From a checkpoint of a small transformer trained on Wikipedia.
Size: 9 layers, 16M parameters.
Each number is 128 + 24 x the weight over the matrix's rms, rounded and kept within 0 to 255. Layers, rows and columns count from 0.

# layer 2 MLP down, 224x896, rms 0.0531, rows 118-148, columns 0-223
[[127 138 147 156 126 154 148 124 138 161  99 123 166 154 124 102 138 114 151 150 170 141 113 122 127 140 158 129 158 116 136 117 116 122 134 154 160 122 139 119 102 111 109 139 141 113 132 122  94 126 162 151 160 158  91 125 182 158 120 128 139  93 120 124 112 134 137 147 140 143 126 142 138 134  95 124 135 123 127 103 125 145 140 129 153 137 131 139 116 102 161 163 125  88 154  98 143 122 163 171 142 140 100 119 130 152 137 144 132 114 141 150 150 109 143 175 129 146 135 152  97 146 138 146 151 130 112 125  98 152 146 145 117 111 131 135 100 138 123 145 144 134  98 145 112  99 132 134  84 139 123 180 188 126 128 127  85 160 147 161 134 126 192 112 114 157 139 169 147 111 156 133 153 118 120 173 117 122 119 113 145 117 135 135 154 152 129 145 113 142 141 141 133 158 103 108 161 150 131 143 101 105 159 138 137 141  77 144 157 125 110 130 141 143 134 100 119 145  93 133 120 139 137 153]
 [126 163 153 106 128 152  90 156  99 122 143 139 147 133 102 162 133  93 165 120  84 116 154 114 108 128 119 127 133 141  85 139 142  88 150 143 151 144 154 115  99 167 144 111 134 131 160 154 158 150  77 175 122 128 147 120 114 127 143 126  92 129 130 109 134 156 103  96  54 153  89 156  94 179 149 124 108 124 155 150 126 171 118  89 150 131 133 111  90 125  97  99 105 151  98 138 151  87 116 148 136 137 168 126 123 139 148 130 137 127 169 149 126 112 117 121 102 104 126 116 122 146 118 145 151 150 124  88 114 134 117 120 147 138 139 122 187 129 113 101 152 147 159 120 124  94 155 140 116 145 128 140 105 143 125 100 151 128 124 157 191 175 133 114 132 137 140 145 160 101 137 134 100 110 133 156 118  81 104 106 140 150  89 137 116 118 121 132 160 147 120 131 123 147 143 133 115 165 131 150 129 141 145 181 133 121 154 147  95 107 128 132 108 124  90 135  98 130 145 166 111 123 144 139]
 [ 98 130  99 102 167 117 149 107 132  96  63 123 159 151 180  98 158 144 132 140 125 116 127 122 171 134 115 134 134  95 127 159 126 142 163 137 101 124 139 140 102 135 110 154 101  96 158 127 167 147 117 113 149 147 125  82 135 157 111 135  96 118 142 125 124  99 166  74  82 116  94 149  77 130 158 104 130 204 116 130 119 160 141 146 105 181 107  96 177 101 118 145 113 166 154 119  94 141 107 151 161  97 139 146 155 142 129 125  76 142 142 120  94 151 107 166 157 130 112 136  92 110  97  95 159 148 113 156 128 123 157 133 144 156  70 126 104  87 104 111 140 139 144  97 159 155 124 117 162 106 108 130 145 129  96 152 135 141 105 138 154 162 140 138 126 133 129 138 102 138 147  90 118 155 124 132 143 114 126 149 169  91  73 116 116 148 132 123 153 125 115 148  75 144 122  97 124 121 119 122 154 134  96 147 131 134 136 157  84 122 132 116 149 108 115 135 143 135 125  83  92 150 108 122]
 [142 137 123 134 115 141 150 124 140 159 155 116 142  80 100 140 125 128 156 155 125 113 130 142 129 157 131 111 108 146 126  97 167 106 175 127 147 100 111 149  98 113 131 143 131 137 132 147 140 126 119 132 109 126 131  94 129 147 132 115  78 115 154 147 131 139 162 104 155 136 179 147 135 148 105  78 136 102 151 104 150 138 134 130 104 176 103 126  97 111 155 108 153  90 117  76 141 119 125 126 100 139  73 121 115 140 101 117 140 102  85 147 134 167 122 103 132 101 134 116 145 123 103  89 137  71 116 114 110 114 137 130 142 143 152 139 133 154 142 163 125 100 139 139 145 122 140 151 152 137 101 128 113 157 164 117 146 158 129 149 138 138 164 152 124 134 118 177  84 109 182 142 128 129 154  79 117 103 118 118  99 172 102 132 126 140 136 153 115 157 151 163  91  97 130 119 185 130 155 158 152 114 120 163 146 117  95 138 119 184 149 134 103  91 112 139 107 115 153 146 127 166 132 133]
 [ 65 111 112 113 120 129 129 170 130 120 142  99 124 109 127 149 137 128 167 129 116 145 134 122 159  96 126 135 124 126 123 168  86 127 117 118 152 125 160 112 139 130 154 120 123 133 149 138 137 141 116 131 145 139 125 116 107 137 114 142  80 128 132 143 123 131 113 142 140 168 175 158 109 131 132 149 111 114 145 103 109 152 120 161 171 106 121 118 112  97 119 127  86  94 153 147 163 162 190  87  94 128 125 153 127 142 149 114 109 161 139 131 123 131 103 152 140 129 174 161 111 166 123 119 132 126 168 151 132 118 149 119 121 151 116 126 141 114 152 165 123 123 152 147 130 112 118 134 124 129  95 132 154  99 173 124 147 172  94 141 121  90 175 135 158  74 175 124 171 169 166  96 112 145 142 131 115 130 174 135 113 104 128 117 126  94 152 139 141 126 132 136 145 143 103 148 140 147 115 152 148 131 150 144 109 150 128 141 108  86  92 123 130 112 141 118 116 116 143 141 117 131 106  96]
 [121 153 146  96 112 118 102 128 142 109 106 104 143 165  86 152 124 116 177 108 136 177 119 150 120 134 109  48 112 148 145 162 155 131 125 147 104 119 105 157 139 133 107 163 137 123 136 116 114 119 159 133 113 162 126 150 130 124 143 123 176 131 165 127 111 141 116 130 114 165 145 129  84 137 153 132 147 158  79 137 134 145 119 121 101 151 134 108  98 175 131 135  90 139 116  99 136 123 119 111 102 139 120  93 127 135 159 112 134 133  97 119 120 118 128 101 148 150 102  85 159 141 121 122 105 152 105 127 138 139 116 130  90 110 128 110 120 147 133 130 139 140 170 177 151 105 131 143 160 103 116 105 155 124 100  80 157  94 143  97  87  78 130 105 138 138 115  80  62  99 144 187 168 156  93 161 133 151 117 152 130 105 154 172 146 158 120  78  80 121 123 131 134 148 115 115 162 174 149 103 109 162 128 117  91 123  95 137 156 117 137 112 152 137 119 133  93 174 131 101  88 110 121 149]
 [133 142 100 154  82 109 140  96 124 135 143 147 130  84 171  84 196 142 124 160 146 146 170 122 156 159 135 119 116 113 142 138 130 118 156  88 106  96 121  76 144 110 101 137 137 124 131 110 125 124 147 112 113 164 172 136 107 135 117 119 120  94  89 129 128 128 140 175 137 117 135  98 136 124 104 138 120 141 125  84 142 122  83  85 149 111 138 126  96 150 129 117 124  72 104 134 149 133 137  98  93 111 141 102 156 138 128 149 110 147 136 166 138 143 111 139 142 144 102 133 136 138 159 135 124 138 110  86 136 107 118 119 134 161 130 139 122 125 138  86 140 145  69 119 115 166  86 136 145 133  95 134 112 110 137 111 119  92 129 132 122 140 116 112  93 148 135 128  97 134 112 104 141  98  99 139 153 103 126 125 151  94 126 166 128 149 175 149 115 118 104 143 172 159  65 110  95 120 162 137 138 112  95 119 118 129 157 102 120 123 101  99 135 163 114 140  92 129 121 143 143 157 110 155]
 [112 140 133 168 111  77 169 134 130 157 180  86 157 158  66  91 106 138 126  96  98  88 112 123 121 123 157  92 150  99 111 118 109  65 101  95 145 116 142 156 136 152 143 155 127 156 108 144 133 100 152 107 109 140  89 131 140 127 153 101 106  81 112 179 122  98  89 142 134 157 127 141 119 126 151 110 121 136 110 144 108 133 114 147 104 121 149 174 149 170 127 122 165 176 145 146 153 121 144 181 125 144 135  99 123 121 116 121 124 125 104 134 158 141 113 152 126 109 138 137  85 110 117 160 132 133 147 134  89  66 100 108 117 129  79 152 145  95 157 141 135 150 126 149 133 125 118 130 146  95 129 121 157 107 138 121  93 116 148 140 137 138 136 134 181 134 132  98 109  88  94 161 183 140 115 155 155 140 129 155 152 147 115 134 107 138 104  87 118  91 174 164 117 100 125 142 103 107 121  82 135 140 129 144 115  91 150 121 168 120 136 121 134 130 131 137 139 136 137 126 142  97  95  89]
 [142 149  89 111 114 143 110 141  97 164 136 161 133 124 114 125  86 125 161 151 109 161 155 133 155 132  94 102 148 159 114  98 124 184 131 120  98 155 118 104 117 177 136  92 110 115 131 110 146 122  81 141 129 128  89 158 132 121 145 129 119 149 130 121 134 117  92 147 123 105 121 104 120 113 117 114 129 125 116 129 138 131 126 149 107 123 139 129 137  96 151 127  75 142 119 131 122 179 144 118 130 157 125 101 124 118 140  52 107 146  85 136 143 160 128 128 118 108 120 170 118 119 131 100 161 109 161 121 109 116 112 109 140 137 119 108  96  97 172 151 122 107 104 125 122  88 121 149 124 136 139 142 207 157 130  93 113  87  77  82 113 134 114 104 144 127 122 161 140 117  93 129 175 134 132 121 166  96 120 121 136 151  79 154 166 117 133  88 123 149 126 121 113 114 137 127 125  81 124 127 129  96 101 129 114 101 106 102  93 136 156 106 125 110 155 128 145 107 110 119 144 178 113 118]
 [139 125 144 112 117 109 139 104 142  97 126 115 142 139 142 113 142 133 135  96 125 120 136 130 113 130 124 125 170 108 157 114 141 110 149 135 126 126 132 102 141 142 146 148 130 129 127 147 148 110 118 143 130 119 166  81 179 136 148 111 158 131  86 114 121 122 127  92 133 108 102 100 123 117  84  91 125 119 129 100  94  94 128 115 119 138 103 130  91 114 141 109 130  94 185 138 116 144 112  85  93 150 140 181 139 147 130 139 124 143 155 137 141 139 119 183 141 147 108 136 170 117  87 100 150 177 154 157 142 127 116 120  86  58 102 112 111 102 115 114 136 144 138 126 104 128  93 173 141 165 132 142 138 132 153  89 118 138 128 125  98 151 147 104 143 154 131 134 176 157 152 119 120 122 194 137 138  93 140 127 107 116  77 123 112 113 153 157 141 100  72 115  74 145 164 151  84 123 114 115 139 111 126 135  91 120 149 145 149 133 183 165  89 104 148 143 106 129 145 123 132 123 112 135]
 [138 149 128 102 153 103 101 134 147 122 124  95 127 192 103 118 138 178 148  99 169  97 124 139 107 123 143 122 124 120 107  61 117  94 160 136 129 127 131 137 122 147 136 118 141 112 134  76 121 103 140 118 139 135 137 119 122 123 126 165 124 110 131  88 135 103 142 141 124  97  85 101 155  63 103 160 100 107 107 118 108  88 179 123 130 120 170  98 144 153 171 152 166 167 142 134 118 152 106 117  80 146 103  59 128 136 117 110 106  96 105 180 104 125 133  96 165 146 135 136 102 120 128  97 116 137 156 120 112 119 123 104 136 133 105 111 107 173 109  85 134 113 120 120 142 116 149 142 118 148  83 127 119 105 130 124 140  98 105 143 115 150 150 105 105 140 111 149 163 116 132 169 131 146 101 118 113 109 113 150 119 108 137 132 140 114 102 125  94 104 109 117 120 104 143 149 143 140 119 119 103 125 140 178 158 108 134 148 124  94 104 125  92 145 112 133  94 133 100 113 154 106 137 133]
 [104 115 154 110  95 144 117 131 118 126 111 134 104 161 119 118 121 104 121  82 105 113 108 128 131 113 109 146 141 144 149 139 155 134 158 123 150 130 175 144 152 116 156 141  87  97 113 117 146 141 107 120 118 171 107 106 123 127 134  88 117 119 134 155 126 152 106 166 111 105 127 155 130 112 112 115 103 145  82 122 101  70 122  96 144 113 150 110 116  84  82 107 150 143 122  98 147  84  90 145 131 152 121 123 141 124 129 109 134 118 103 150 119 121 121 152 143 153 128 100  84 110 150 109 154 138 126 110 156 132 111 149 126  64 146 123 107 134 137 126 139 117 175 151 109 167 158 136 166 132  76 148 164  88  90 145  92 131 114  87 138 144 110 125 102  99 156 144 132 169  90 103 143 128  92 150 133 145  98 118 123 101 193 121 145 134 178 138 143  97 143 129 116 138 108 147 107 140 178 129 147 137 140  83 153 116 157 127 105 180  91 120  95 141 104 134 116 113 127 114 135 117 108 118]
 [133 146  86 111 148  99 137 147  93 150 140 120 132 169 125 138 133 138 102  85 136  95 127 190  93  92 173 160 105 114  99 163 139  95 174 117 128 150 127 122 112 150 145 130 105 149  87 119 174 100 117 122 115 140 138 133 124 119 106 104 120 118 134 104 181 113 167 136  68 124 109 115 133 104 110 103 128  82 120 109  73 131 111  85 135 121 140 122 125  61 122 114 127 152 103 150 159 111 142 158 144 136 151 138 139 116 131 112 115 109 125 117 169 164 148  99  95 153 126 131 110  94 100 102 111 126 116 141 131  78 111 115 142  90 138 138 126 115 109  91 104  94 130 150 109 105 152 136 147 111 135  60 161 133 103 119 108 112 118 107 125 127 143 160 138 164  96 139 163 111 120  86 101 147 102 115 114 117 193 143 140  98 128 175 124 115 154 117 161 111 133 145  99 111 161 116 128 106  87 108 176 128  94 129 150 123 139 151 114 145 102 112 113 142 103 163 152 118 138 131  96 107 113 170]
 [ 93 150 134  90 113  90 140 110 122 122 137 126 149 121 144 144 188 120  82 137 133 176 166 137 130 115 165 131 142 100 162 118 126 127  89 157 128 150 121 117 131 204 115 115 136 126 130 135  89 118 164 127 140 137 155 127 123 136 143 130 110 125 160 138  75 105 172 135  66 122 134  96 144 119 165 110 161 192 114 167  83 152  97 155  96  66 149 115 130 140 158 138 125 143 194 147 148 141 108 138 144 174 138 133 140 106 152 147 172 147 103 144 132  81 138 124 116 159 183 141 125 116 122 116 128  95 122 103 104 146 125 139 134 149 134 158 100 131 125 151 113 141 175 100 134 145 111 171 122 134 101 119 152 105 175 142 135 140  78 165 115 106 144 130 117 107 108 183 145 103 143 125 141 101 127 111 154 128 162 119 169 114 142 153 126 123 128 165 112 115 136 110 117 143 154 145 158 128 123 131 140 101 121 164 204 139 124 123 151 100 132 151 163 121  94 123  86 141 150 152 103 101 182 143]
 [136 151 129 127 118 140 136 111 131 116 139 109 109 165 145 158 169 140 107 183 125 186 110 115 108 138 171 153 101  80 157  97  97 137 113 138 143 118 131 111 107 135 146 110 132 107 137 123 109 132 171 154 170 126 108 112 164 129 131 129 121 122 117 102 124 121  94 145  86 132  87 117 127 156 178 104 124 111 101 116 163 137 111 137 134 116 101 103 142 117 126  67 111 119 138 120 120 147 127 110 168 114 123 113 134 155 104 145 132 174 149 144 133 105  94 162 152 145  90 131 109 128 166 111 109 123 116 133 128 116 114 150  86 165 170 113 124 112 128 154 114 135 144 151 129 118 140 129 144 118 142 144 117 115 112 192 135 122 112 133 120 160  93 111 124 132 133 147 141 129 110 125 145 149 138 112 114 121 138 140 141  80 119 114 144 103 118 104 116 130 132 148 119 146 126 123 121 141 116  92 150  86 158 116 123 147 115 144 137 142 199 142 126  85 152 157 147 104 140 152 120 123 106 137]
 [114 135 173 146 144 115 158 104 109 132 142 122 120 164 150 139 126  85 116 143  91 160 140 214 152 213 126 126 106  89 126 153 137  87 124 149 153 143 128 141 119 105 138 143 150 126 107 128 144 189 132 129 111 144 143 122 143 185 145  98 196 135 148 169 126 107  92 134 166 137 140 103 114 116 154 150  63 129 109 145 188 140 121 144  77 121 123 154 132 107  87 119  96 100 115 129 124 139 131  99 156 133 112 127 179 141 104 129 154 120 106 123  96 135 164 103 146  82 151 119  91  93 113 143 136 121 128 125 122  97 131  89 143 102 147 138 171 145 153 180 145 155 149 109 112 113 120 141 101 139 154 179 151 164 184 145 165 133 170 148 124 113  98 153 133 114 141 159 116  93  95 104 120 143 137 105 165 109 149 162 105  89 132 127 151 168 131 108  64 109 127 100 117 107  95 146 133  81 152 148 140  69 140 169 118 126  84 149 165  92 120 124 149 145 140 152 126 118 132  90 145 144 145 134]
 [144 159 161 138 135 134 160  88 173  99 124 124 133 150 115  63 143 164 102 102 162 140 111  93 131 163 114 192 104 134 113 100 116 136 117 138 121 145 120 172 112 141 149  98  97 129 163 118 143 151 134 154 137 132 129  93 120 132 109 112 171 138 152 149 111 132 149 116 148 121 127 143 113 135 126  88 140  91 128 106 129 126 116 141 121 127 122 112 112 167 112  97 138 180 140 122  81 139 165 119 126 109 148 102 133 110 116 106  95 137 155 131  70 182 121 145 113  92 140 122 134 132 133 121 103 138 164 143 120 130 125 115 119 158 127 134 120 165 120 113 129 102 100 143 140 127 132 108  94 102 102  98 105 170 116 119 161 103 136 107 102 126 129 123 115 135 111  77 150 158 129 111 141 137 166 131 145 127 128 143 132 123 133 136 113 124 120 113 143 109 140  93 123 150 156 110 191 182 114 183 114 132  83 115 109 106  78 157 137 142 120 162 116 114 118 113 140 134 118 123 138 166 108 131]
 [126 104 118 107 118 103  99 114 107 119 104 133 173 144 121 110 106 152 159 121 128 167 149 104 116 141  77 127 153 140 150 135 101 180  97 159 118  91 133  96  88 100 137 121 125 112 143 134 151 139 114 147 139 118 143 120 155 167 136  97 117 116 134 113  59 105 129 140 129 145 113 102 157 167 151 171 115 125 136 162 162 141 108 122 114 129 103 157 116 152 102  92 120 134  96 114 122 129  96  99 165 121 115 150 114  99 198 125  99 140 138 120 164 144 130  94 124 146 102 159 117 143 118 105 106 160 120 126 106 110 114 160 130 147 112 109 150 137 117 110 133 128 149  73 150 147 137 127 132  96 116 138 122 149  97 134 114 136  89 111 153 141  93 135 154 119 108 120 132 101 162 123 146 122 137  97 103 111  74 151 152 159 117 170 149  87 146 108  95 160 145  77 109 125 121  88 162 106 132 152 153 119 122 116  94 134 123 114 110 131 140 172 140 158 118 104 144 133 137 152 161 108 159 136]
 [116 122 131 113 118 126 138 140 135 145 126  99 103 134 144 132 132  92  95 130 137 108 164 146 122  70 148 135  83 105 135 116 193 145 137 136 121  99 107 113 124  87 137 124  99 108 112 153 104 177 140 128 108  91 127 116 150 126  80 174 114 131 142 151 110 110 122 105 113 167 111 118  84  97 116 134 114 142 147 137 131 130 100 127 175 150 128 109 143 102 119 119 122 107 108 110 141 110 147 105 124 126 138 166 136 104 141 121 112 158 160 146 146 161 124 142 112 137 153  95 123 109 124 122 185 123 125 110 127 120 136 123 171 106 146 150 100 124 121 125 120 149 111 140 119 110  82 120 120  82  84  99 132 118 121 117  76 152 134 120 164 113 152 121 124 113  97 142 128  96 145 135 114 107 165 151 179 107 153 119 116 116 135 138 136 160 115 115 106 114 131 110  94 105 102 128  95 149 147 111 130 126 108 145 104 111 119 119 130 109 116  88 157 127 131 152 131 134 127 164 131  98 124 111]
 [129 115 180 127 139 143 158 150  99  92 126  89 105 133  96 134 166 107 128 111 122 110 137 129 178 109 124 111 122 159 148 146 149 115 100 143 127 147 173 152  87 103 121 133 162 125 106 139  71 149 121 141 158 134  93  98 153 106 186 114 193  84 138 125  97 129 113 144 141 115  96 141 120 144 120 142 159 118  89 175 103  99 125 139 116 132 127 180 139 171 159 124 125 148 132 125 128 159 116 146 108 132 113  96 137 112 142 150 118 121 121  78 119 148 132 101 163 106 138 131 114 182 126 117 116 151 147 149 123 147 137 163 134 107  77  97  82 129 128 116 127 113 140 173 151 125 135 166 122 100 127 120 125 141 149 126 105 115 109 108 159  56 105 129 161 110 141 144 112 166 127 145 126 104 157  66 141 114  88  95 120 171 122 121 126 112 166 191 113 111 159 135 117 130 115  94 143 166 122 169 155 159 135 103 140 108 128 102 140 110 128  95 155  93 149 137 136 149 148 116 152 161 115 117]
 [137 142 117 122  90 162 128 115 159 119  92 115 140 128 125 112 106 141 126 124 130 115 176 120 123 161 136 117 159 152 124 111  94 105 149 138 108  71 131  87  87 176 121 147 158 158 127 154 139 121 106 126 148 114  96 106 156 116 116 121 114 154 135 113 152 143 145 155 140  84 125 141 156  72 106 169 138  77 166 104 150 193 150 126 124 133  96  78 128 142 117 137 136 129 178 208 156 141 101  91 162 136 154 131 118 151 122 122 144  83 130 138 116 124 158 129 149 148 125 162 130 113 113 154 123 131 130 139 130 113 142 100 105 108 164 125 133 139 155 116 183 122 146 134 154 127 140 136 130 128 137 150  86 148 101 118 100 130 157 186  84 149 112 131 134 163 163 132 150 153 109 159  90 176 144  92 161 113  96 149 155 118  98 102 143 129  84 120  89 159 139 146 145 141 146  96 160 142 126 155 127 123  55 151 139  90 139 143 175 139  77 139 125 168 111 137 145  85 172 129 154 131 142 120]
 [128  92 137 100 150 103 126  83  90 115 177 129 113 142 184  88 156 138 142 115 124 116  80 122 110  98 145 122  88 103 122  96 129 131  96  97 174 126  85 112 100  91  98 142  97 102 125 138 168 149  76 113 113 120 139 128 117  91 148 114  60  96  99  97 114 151 143 161 151  90 112 146 183  99 126 145 137 114 168 107 124 123  72 117 128 116 175 136 195  88 129 139  76 138 164 165  96  82 143 167 191 153 156 129 148 151 205 177 120 108 109 150 127 135 120 116 118 112  91 108 120 131 119  77 128 165 125 138 180 131 143 134  84 105  83 121  89 127  91 126 142 112 131 122 122 111 153 129 142 171  79 121 131 156 163  90 121 112 103 157 102 118 121 101  95 134 122  93 106  94  62 136 179 108 125 102 159 174 189 166 133 161 131 102  97 135 147 179  87 111 123 150 129 131 148 132 127 114  89 140 112 109  99 146  96 133 178  77 143 118 121 112 126 135 181 146 115 135 155 158 136 113 131 145]
 [151 170 149 137 120 161 171 119 142 117 114  93 109 138 139 107 151 128  92 114 109 158 109 123 154 135 166 131 120 136 105 128 128 107 111 131 151 125  96 155 132 141 129 130 100 140 126 144 132 139 144 127 147 139 147 122 109  91 122 113 137 139  77 158 137 117 120 144 141 124 106 108 118 144 143  79 131 121 129  93 133  85 121 148 117 137 133 122 111 138 103 137 162 125 107 127 147 123 142 129 111 111 176 144 126 145 110 139 127 131 170 108 108 138  88 156 146 115 123 158 185 134 123 134  99 122 123 105 130  76 139 158 131 128 156 148 119 121  67 145 131 178 138 114 130 119 153 129  94 163 117 128 152 159 137 169 123 125 170 124 149 152 141 142 164 130  92 166 115  94 137 129  95 114 131 117 123 136 124 105 129  62 113 140 128 133 118 160 108  99 170 125 150 128 135 122 163 176 138 107 168 128 121 116 133 144 105 150 149 152 196 119  97 150 136 104 143  93 149 130 141 116 135 126]
 [175 158  94 120  74  97 143 165  89 131 116 110 132 119 122 125 126 185 114  95  92 103 175  95 123 139 119 155 131 107  77 140 130 123 144  90  79 148 102 122  77 123  97 155 127 138 115 137 133 112 161 140 135 113 132 146 140 116 133 145 119 169  95  96 134 129 152  94 131 130 152 125 141 121 132 103 160 119 108 140 124 100 133 142  90 160 102 101 125 123 110 164 139 161 139 156 111 112 107 168  85 114  87 139 148 123 143 148 134 161 102 137 120 131 140 157 130 123 117 116 158  96  98 108 133 131  79 122 134 134 162 119 117 135 100 141 156 134 162  81 134 165 115 133 151 112 100 104 170  86 137 122  78 157  96 112 110 115 182 171 124  92 123 151 149 101 127 107 135 153 127 153 115 113 125 100 138  84  91 120 122 118 150 101 122 128 118 152 116 121 138 135 126 109 106 141  81 131 110  94 115  95 154 129 182 133  88 124 127 113 145 105 141 129 136 161 101 137 105  76 130 111 131 126]
 [150 135 137 122 140 127 130 182 118 163 141  71 147 137 170 149 186  89  89 134  93 123 186 121 122 124 151 145 185 115 117 190 112 155 101 133 161  97 193 117 101 122 147  87  69 112  95 164 141 132 123 134  99 143 155 169  97 129 150 113 123 169  92  96 115 127 158  68 126 143 109 138 153  97 114 141 177 115 141 149 195 137  92 111 113 125 143 106  82 153 115 123 159 119 147 103 142 127  91 136 139 129 114 138 169 162 146 185  72 120  85 149 149 131 161 157 173 126 142 113 117 162 104  78 156 150 117 145 148 128 144 136  95 176 121 171 141 188 134 135 141 136 125 113 159 139 105 123 130  92 112 145 134 142 102 131 152  75 118 134 180 113 145 142 156 134 122 112 109  91 101 137 127 121 131 168 124 117 134 112 129 147 140 141 127 152  87 123 145 121 138 118 154 101 100 156  89 147 134 153  94  92 121  95 103 134 119 123 101 130 129 122 149 142 102 104 148 128 158 103 126 180  86 158]
 [120 110 133  84 112 167  86 149  95 161 112  88 132 122 134 129 153 133  71 134 127 140 117  87 142 126 147 142 128  94 155  95 174 108 117 103 100  84 138 125 163 109 119 146 144 126 124 157 113 143 114 138 107 105 145  80 118 143  81 156 146 133 123 126 158 158 131 168 152 143 107 136 129 150 135 129 140 147 141 144 144 134 126 141 118 168 125 134 170  90 138 161 133 144 119 131 136 134  99 156 145 106 117 118 169 131 113 143 139  85  94 122 120 135 106 110 138 167 123 154 125  98  89 117  78 115 119  95 135  99 129 128 100 186 140 158 122 136 124 144 162  92 155 118 117 119 100  98 166 145 108 142 115 143 146 125 132 144  98 155 110 151 129 109 136  97 109 134 115 145 115 105 103 112 116 115 144 138 137 149 143 139 153 170 133 169 114 147 134 121 140 118 128  96 114 129 126 157 143 161 130 130 146 114  97 143 139 111 121 150 139 134 148 156 130 123  85 129 123 123 172 119 168 148]
 [ 83 103 155 155 139  78  98  95 105 113 119  93 123 175 127 106 137  85 134 152 150 145 109 122 136  82 105  55 107  75 113 129 149 104  96 185 171 122 111 161  77  87 129 120 157 118 112 143  94 122 160 142 131  90 116 131 125 124 127 163 146 105 164 119 111 129 131  97 133  80 152 135 179 121  71 137 117 165 140 102 134 136 126 176 130 154  88 185 151 129 114 143 128 169 149 150 145 128 111  84  90 114 129 133 141  86 128 118 147 122 145 130 154 121  84  76 136 131 166 120 131 119 165  81 159 133 150 170 146 142  99 123  82 130 112 120 140 173  79 204 111 151 109  95 150 104 124 129 120 130 118 139 120 107 147 129 116 168 144 157 108 102 148 164 138 121 136 128 132 170 123 131 113  93 143 114  68 121 175 136 120 107 114 116 116 156 136 115 135  85 136 142 147 160 122 157  90  84 105 116 157 154 175  87 137 119 130 133 104 117 106 123 148  94 128 110 110 135 137 122 114 128 134 100]
 [121 111 178 146 137 107 108 148 161 115 136 157 150 137  74 125  82 110 146  83 137 152 141 153  70 111 133 160  78 151 178 106 139 141 141 110 172 130 106 103 139  93 134  96 139 112 117 128 126 159  65 127 124 137 132 125 161  97 139 171 126 142 152  83 170 138 118 130  78 105 147 120 136 138 128 110 141 118 136 148 123  91 160 130 161 155 125 109 112 128 148  71 154 109 145 141 122  94  94 156 171 130 142 129 133 140 120  74 150 148 122 153 152 109 114 167 107  64 119 156 146 112 112  81 167 116 147 120 117 133 135 104 107 153  80  86 136 157 151 109 136 144 144 105 116 100 126 142 107 144  88 122 123 103 144 155 127 156  86 121 120 158 138 114 126 113 121 107 157 133 124 111 117 101 149 135 121 117 135 112 150  82 130 107  80 121 167 156 193  95 113 132  94 121 127 125 108 108 202 132 178 150 141  92 108 116 141 133 152 173 105 118 141 153 175 135 119 132  90 108 144 105 158 100]
 [123 153 140 117 140 118 110 121 146 140 132 123 171 169  80 129  91 120 126  99 135 144 127 150  97 189 144 149 144 121  94 127 130 138 126 160 153 113 108 123 155 118 153 160 137 136 126 153 194 129 148 163 112 122 156 111 136 174 116 179 121 128 137 122 138 130 136 155 119 125 146 105 104 112 157 139 112 115 138 100  94 120 130 162 131 141 112 122 119 109 140 128 191 169 137 164  99 162 164 108 168 122 155 133 127 121 141 103 114 122  87 132 158 103 145 119 147  65 107 153 124  98 124  95 155 134 145 143 140 134 141 116 119 153 110 122 100 107 147 104 121 149 152 116 149 148  98 101 138 122 101  97 120 110 125  82 123 137 118 142 133 113  98 150 156 119 117 107 124 116 183  81  61  87 170 123 132 148 105 100  91 136 152 135  94 126 123  92 140 128 138 142 109 105 163 162  79 129 124 158 143 121 140 135 144  92 121 132 185 154 151 133 121 118 136 144 151 145 134 135 157 130 130 120]
 [151 159 119 116 181 106 127 125 118 102 124 105 115 157 154 131 123 118  87 131 141 132 138 156 139 119 135 145 115 165 126 113 136 151 140 151 135 144 123 104 134 143 148  96 115 149 147 115 103 117 137  96  99 155 133 131  95 133 119 138 117 143  96 116 162 105 128  79 105 135 151 124 122 117  76 156 106 124 133 124 140 114  80 117 132  70 129 153 130  99 135  87 170 125 153 129 117 110 139 133 126 114 107 121 112 140 148 135 129 161 143 130 152 179 144 116 100 114 101 131 126 163 108 109 116 133 134 105 118 118 130 129  49 111 160 101 152 117 137 146 129 156 124 115 117 104  91 119 134 139 111  86 125 119  95 107 119 134 131 128  90 130 174 121 159 139 135 150 180 128  66 129 134 131 117 133 139 161 183 124 124 129 109 137 147 119 146 159 111 156  64 169 118 121 140 100 155 100 127 134 150 152  82 120 114 136 148 105 130 132 124 129 139 134 137 121  66 131 147 117 135 131 140 111]
 [130 123 138 131 159  89 118 146 114 163 143 138 135 157 138 144 145 154  83 138 136 149 110 171 155 145 150 110 139 133 161 104 144 135 138 123 114 139  94 120 143 153 166 117 106 101 155 157  91 154 135 103 114 109 124 172  92 176 136 148 153 148  82 114 158 148 138 118 109 134 134 167 187 131 126 107 112 130 117 116  94  97 110 129 141 162 151 172 160 132 107  88 146 150 104  95 114 101 137 121 111 110 155 176 113 129  86 164  89 149 100 182 129 126 151 127 155 121 177 147 125 144 160 158 114  76 154 141 141 144 178 128 135 137  95 102 138 131 134 208 149 114 122 147 122 134 150 169 148 121 136 158  94 156 123  83 102 142 136 148 193 141 145 114  95 137 116  94 160 144 100 105 128 150 151 157 182 197 106 126 133 136 108 137 136 107 154 120 170 194 113 166 110 110 177 167 140 133 162 106 115 102 109 169 147 142 139 123 103 126 126 122 121 113 118 100 105 121 132 100 165 105 134 123]]